{"d_model": 64, "n_head": 1, "n_kv_head": 1, "head_dim": 64, "d_mlp": 256, "norm": "layernorm", "norm_eps": 1e-06, "parallel_block": false, "init_std_qkv": 0.0623, "init_std_down": 0.0, "doc_mask": true, "dataset": "wikipedia_en"}
Each number is 500 + 50 x the weight over the matrix's rms, rounded and kept within 0 to 999. Layers, rows and columns count from 0. Numbers have three digits each.

# v: layer 5 attention value, 64x64, rms 0.254, rows 36-63, columns 0-63
# o: layer 5 attention output (transposed), 64x64, rms 0.2, rows 36-63, columns 0-63
# up: layer 5 MLP up, 256x64, rms 0.274, rows 0-18, columns 0-63
# down: layer 5 MLP down (transposed), 256x64, rms 0.274, rows 0-17, columns 0-63
v36:504469439489536439481498540466498484438387368527466457463544542579524575534496530526492588475405429441442525577507469489455580526577533485538440518512477565520576598518526584526449500432535505
o36:429507513461489375566430508581477499453478562563502550468594469423448513547453502397564459592509496528514456486467439535482421533495566419475618517520459561395417487497552485458416510562588490
v37:501485494482583504521403532578398509627570444517527539451515435413493486416500426514509530447486522601403493580515477442487552477559532556517509505565477450648521609516479563495481473414494410
o37:512573508549448451482502478573565480556488556535549551526524485607493517518539581455550558530489529494621499508474518494491422500520413545442615482459368470437519418502392432394488512475505506
v38:491432524503412533541474482534532533621404491550554534450493494436443511527411418468515538527394495420504465473592536512493431520503524531516532515505486476534489534443572513518562471540467441
o38:483455447484583493545522530488494486506543590589431507507417516544540481483565600480548502468555481468500490526571414466519493469513476540514485535471502480408521474509509541521485534349589531
v39:386511578514499446589464552500515538473568541523391513507535589501503426467462426571487566453564466398334481505458503516616507490518425448472515519503375483511473542499503457522552441568472544
o39:512455538456468540462544439559369486416560517466566527456442503523389490393509567544462463459465475391561466463562551474490587518448505468522571413539548514496518391537452438514419550497550411
v40:526461537524482463550601473411457477514466462455507554539536508520518475542423417406437540486501536472614555484460472476466471564350567474502479493457433421524470475565616499401494493492555399
o40:373482536479486513493471474561555504512478535505546473629550525501454560509571491587540398458531406532489474565556522535536552413522536548523490550568585444467586557447488559521599463464580563
v41:536504434464552581491479511475461541469537616513424504591522412566511535521504427610498517504553454489476497488459411562535527477486437544489450519483544566435484548511475432499427431561458481
o41:464512529487508462442513579460498506394560446493552449390595622397487530544431478451442498482426478454499513454491529567514572504437471527518529411431450450492554493503484451512490485489413474
v42:497401500460449488469551487525422541511441625608512556498480571425541517462432420449409452492494491555471557438509370470595547504482637502542493461550410522476545436519485415530501430564481539
o42:491486585445519539513447421501436496423520564440435448518470547506539545574464540463573614403475465500548400540499624540495577457550362470540485457519516458513418524494522502501512474357550499
v43:513619498577432489516585434503449512476498587524487572544553521565599427572436505465495501426437459409495442459434442458541564459373512540461395607430472513482511484457465435469407459604521441
o43:334439481441443439435408544499501480512564548421471431429554451468499571485505467515439431497548513477542547526526554530484548504459446571659529433579556457534518450449579441569538496463473538
v44:516510529416566514513528572340396454468577536546480529529406399518485525484439403545364548419509413542495511438499415484439512530509516539488525476503457531449457469503548528495543371480415571
o44:533474585573480483551521549423565513429441484515521541473583541412489543548458492491522391511402507437493503470521572472469501433396534506449537441442569530533441477494401477407535503404488390
v45:520533483525599445529503476455530471643511553492507564540527456462512540485530471506554534478561511485509524519478515561511449542429425457461465525463533483526498514471502478516443491451438419
o45:516527485492461460455475511529529419490521533512579478516520520522444423487568449503400502559402518475477538488481449581481560473445474576499509497455477480423529481485440529573512460440438558
v46:552434503451551466489477542434433382577499569554606406540513455523561449542458583539453440400569494479439704522483508522470443583615497486469477503429487547450611570532481489455479451557445487
o46:518565584467461535556532432537548559417525537520404538580565496557384519542483480458494557518390614572446483469485481660535527464488471546486433386487467507485519475441587482458520588476569459
v47:541465447510585503463487487496521511455430520459521525489505461482550538459480497457495475479532476475506633490460505551450537548534535480481443532432529471534553457515453449518431515478513538
o47:511489511469449478461473530535515510486486526538444435551557504491438403566464494489501527544490425517481434479365501539499533482498463528556456457480499506512439555465507502527532447546476512
v48:500588446460408622474504441489460491505536632456644505589507463553470524518492523502494469473548433501495494495542444454519547567576540600526586424489526500520469523607404436516484405534496519
o48:503479488499489571556475500530555497487494552413433449419588499492586485516467504461478521504530518552451473459451586423556498463405467476438449449485442435512551506587525378536611563362408439
v49:578532446463463554432477577504520438591490525461487541500429488479402519593558528532527514466558485492391452602520575456519484484512528525561479508562519546533450610480489507483463579454545441
o49:549576489526539541527449512517492513429529405474570557493440579551580431538512486453494472549476547508473523488506425496523367558475494500500513522527408516472572430554533437469480424511550603
v50:537519527463453522455474601464454562548529555468531537468474544608426486511562535483476528508508477542505490526483538527537504545542438467468465516496561502515493577481495564474484444504436452
o50:510543507594525490525505480516563537497569524575506466529522500491465531489533456486509411438501542451484522468537480481482451495481536458523501498508427554539521462552467457486539543475421576
v51:537561512463549403467530474480472493501522616576470421591497499595532513559484470613426556512574527580627470639492468498569476535425453441472437474490483508427536536505561466615547492569646446
o51:412514478453367416541423430519449498485501439457528458552579586422552622515493504483549518468326496525377524513637557562438473529480615531469514481518465463528511493482500515582454546457447482
v52:453500559425475519554479470485565568593551529478418561544490531434527445544542579488572387460514470567525498530521507563623504537460494459470619503571483536425521473454413422579526454552510457
o52:581433417577483540493457467503483487468518551473536524388438495611554505527555408528503598439533547437522529491574558541428507466487569505524422430469486487574534563549527548589478517460553485
v53:435584445446528486592444572441404482525487457546425517507480493470656591497550482534581513391551550504437432397468461495504490562494537438470481472543533486579455440449446510491451530446590496
o53:530493556387460498367410457569558482541433439492548496430508474563570503538530449514413495533337459418605522579485510463492485498412531454474611496457486497463433463410545472449511431544506505
v54:504585476497503505562448414571569516507487420474496445525535508590486497502424442624475611477474428457503488533587492474448509449573522639549508473502495573549460516582549455502515459481523537
o54:454503470436519475601503596512520500553505544528521540423518544434542519498494635438500477616552505545495482468572542490534500579418496575460568486513516461474572542578447504495517549565574445
v55:509436455511618467470515473585537439510489418443445406520463497479534560530514558518606448495455553485478558469430510508445508451455477475550514502549460504515550481465493453495489573448500400
o55:482554476544478489424503488533505484514429498524527582494500542476479488578520459552492551569505503523518500460436391591481591602577506497465482545473522494508551508482561509501431376583564533
v56:516490393434444494528506517477469503620466571585466541515425483544516572523455434454470512502499528502610602536537510488477487479449552533439511520452614504468508590501491416478470604492495465
o56:460600472499537538539462464459615495438615491569507513511548536479582469559521524483533521488397463481523481487568493565519429515590468542483552525514519484507578554452535607603664498472516523
v57:522425466501508538517435488455495536469566456454519441506540437525504522533565597454471507582527464548474564552560426547530468554572418409480468463498603488435429488518491437537459373507553462
o57:504470545518471444481531465490491484485491453656455492426528485507464533511498439492504533458487500523391441471404524483504488406450642396455494450462448433469562539551524490536496558547399543
v58:568489481490565487459483499504561458555539458417521470452482491506503538517507545568430512466514404565420526502552455460493530575552476384567509469543514472562496398460463537495531442482563467
o58:546494487465469526522450493530548476565448515569494502553537559522471484550519512527500515531449640546462458442436508501463498509444581402491508518473514445532461502592456404465446480488535560
v59:439493498503500579634473572485518522449569443497511587570515407509570548517520536493478515529521500492514580499493507500440503533477486421514520488478496430576423540542497506443449474478455462
o59:472499547494561540390522558552578477501452488568548514476547462593421526526470481516483449443493456491540466436449519451506503399501572523486461537544499518432536487455433450584590507509526465
v60:449545548601528482515458608463530554404572523420556443528556571617544448446594598517644543539567493549546466525482548517472442491520418461428463406439579487468465537525478482506550543544457504
o60:535560541436528559546624512508566512578534469470598520537466371517486530474531464538488464459461551554527551486486503416509635487521574498506433552515457584528555506519573491576517557620381520
v61:507493559503496489555539479485469480501469462464507586443384495445528390561410615425366483501473568517515535497440546412501577544406509434494468609525440412509607557424487527543373519453469494
o61:410547504603452438405404468530561563460472552559462534619480514580499492498492474626528478445623548513490507547513516507381424491599497555546520370578524599565449468445497513503572493483504472
v62:469506489498489513540481440522501478583485496492540402541436485445494583451451452514561457497436542514529471460496375522530491463571507555549525432527553539503524526495463542518547494519494496
o62:503470538521525487484491503541536463581480540431393551438527501503541513528480511470493598494480538509595521539530442472493486567469469484362481481412489475403547528533509564480461513458447487
v63:547546520488533464535485474543478538508485506499497471495389434532548577511443507491495527526526489446490540423531504498448473473477509479520500471486538486587427470477519440503495499480551540
o63:513541551420470509443458528513530530594461468562459490486436515491523466556499535492502491523445451509467489486500521457513523544450503559531467499464577500522506481520478536561553464508545489
up0:502565517568504540481473573487466498554461458442536557511510410504469453511501490514532492462554478495556476525549552492514459442482480535494525531461525418428515546475553518611468417485493525
down0:461514451485485498536507506564501570497525562451448485501506521453483531492475482446488508576402570490462496483440449463494540567515487495486556415509432562535470429442491558525491524476507476
up1:559584530504499477441544497474501586474546479500492554552509527511461450533540489436490487514476494520529511463569510533482597525534531456502499474482454565568458569523462389504576459588393529
down1:565517511515462493482479465471528438524481448521437486535467540419534380447506557528558496579483475430535497476493516520486442404496506516407499498475451521493452543447517538566533472442502455
up2:519542558476416588458546575569434477545457506550538530539515464574517439657479569520389594524417564459562465518528565510348551473498505475446533453533512483510517504500603502519520463458440546
down2:536527398494544554505578488367450407477522466562537568467510530377522436484524523522477546493467505422484490463593477506531521594629457472606598529620536521555463436480395399461604526537464577
up3:396461502452515483483485515529480497507532527503519427508489456484523480531532461494540467546548533485547496491476467553532496446514447422485500574510493572458485553466435501494478599509515459
down3:527508539531471522529503516462488495473514482482425491497529535532579500500501439526540435531501516454541500396507465432528458513481491512491587493527519508481471494461457523532450430542499486
up4:543499509458534511597518572533422469505454626487419606504467522455551425441607462500444471469456492522520473468520395519458478492527464515464525471428497453462546550501437469585503531455525481
down4:530478440566453461539505537539496445540523511376490531455507378514447508605543529560467471476477440536548533463422523509542426519512548599473570457432400550503514524468567482526503569481483548
up5:565551528455551539564514530481510465428559526483545546506497522537633595515429516527415532517465524392570523469515491523395474401417434449481481377474546420509478440526516536385481482525465448
down5:507559582576508488543578569523500505484524456439491428528454479522581460536496499468436571496540464520438514342627545534573478509498526406499535454490489623411459505460389510491448565485336508
up6:493424526399463436533484407575509411554501422451579565447503516418552479456431533514385379518494497599528390556434527476419386492528450505535549444475546446478472438561582591455554510584542419
down6:519502601466450529558492463615548451450413516494420552540497524557403539407486561515506548542568431484599508566450502476458654541464418539521350381546501508499511471533453452578549458440483506
up7:461615510477508481501545462518443460565437528490473541507452481546510499514511576476515429503524481486429483557517501513551523463584525522417535502492561482363451502478418497485459480524575506
down7:444456473519494467492457483500419501486474425592516454493506552459495534453398414448451534498477524519538494491562491487468552523495476450526538540558453483529521531503533552454468530449450542
up8:543584462549421502483478534481558483548509486583524545533541526525472416500507506571572453491416571481497515475492512456456546539550567502542450435472516524492522490563523497565403501469433494
down8:597530484492456462519494493472472519544534477506514531498553567543474507541445551529455506485491649484433529437471432479472557464472554586476497463562442503514499430524513506480466512519485557
up9:459580467473530596506505413551532534372415502501521442509441531505472533502517472490616484529544443550567423416470485426493617445489524496463524376465479472428521473543426447538440487473468569
down9:469523506510537507408399427493499516578324493514512494421429343428527524338514556450452499516550461531545590500612548434596620456465487460518451517481468507527518402529548580605487498491378482
up10:490486540507522417542577475572490510476495492444661497326525503568549463463482454535441476522470537500545504514507453501547484483502415488507578462467512537451575490568546445520515370527508500
down10:460471547462478567544517417457549498441524420533488493577566580528527505544490553525571440557565383567517518418547591384459515499491519572539381538525479463480484502426471397519462606483603534
up11:498459478527559543456461577536526506541547467463594522560467526513543489522500496506489450579504471481522575510551530501524472522517488441467591594534521458468553523568518481484529523463504571
down11:524575540448478462518471406505500501466499506555391499560493457530508505428479539512507557487485557525499488530452559514459592522524471548528443368495532461538462471489492496500477520525494464
up12:496445522566463462454489444442441509527553537489473479508418444479553522416477517448430499616542470524470479514431509551540514471452446350530537480525400557499506486493555501558535520462547448
down12:484543606547418491455550501475491455503431555464500515475500444487507466522491560440553547436401484515524571476552494449419484505497505468517559559500593476442399508497438466553477476416493496
up13:499398439503518556443483538533559552531504474456542492500485512537415493510479516590511551553509554551536525550613591505496479504541469505618481416519583486556522416481521438464496510448407513
down13:491502461583601444461558453446546518549507461528493523481451612496582576482534620501554409497572373549422445457564531519565531490471566477472485612511582363505479435597485499472457518646517514
up14:545485421608477511425505437535505512457530496453538532509491501545445414489497480484444482498452497366544570498561463498456519524531530535477362491442410521523511497509554510566456488416517503
down14:472496594480492525436449466502542471542448430544521495448587509478536591483422497427534516423491475524473511518552539502437503491474491532476576494519517463500465478542465474439508508533494511
up15:409466497478525513422447494427431582593414568352442529535440444523451488459556446529425515547448558446562628576525516448496448443514534486510445519440524494589448549618542415487419469429549427
down15:535451447500522482628508554521486435464543411572559533491374561530601580592502485523504528575507422588524403446382529488489443504518450502508526505477506492403523505455429507522576555436448569
up16:478545464472449641400452505426489439469507571460574460567436450597454516545558582487408462512561404503523492527468494557514511497620532458492531500358527503499445472548430488504459458492468423
down16:515537546415507479483516466517513530485527459569439490480557522556499516536480442396577485432407588534499507467488457454520433512549511344508436556495481617606502575457387563509448493489494469
up17:512495484427491505509449561422457569418401474502449512462516469511496495440501470534504522551473463540557445563483499433490551439415467430527507535466476469532567486499508509511477489489516516
down17:513547504441555488508561534455545529460559536434472516486439449490554523480500484429537496455439506518485424519563512484471463531441505522548587532508523512532442472474488578437470546479599529
up18:349508413590489565558495525485415491583508502506469496518486460498597515634557643531514426422514447447434418407409528491548570472544505551511557555589511527439555486447448486543467493531464466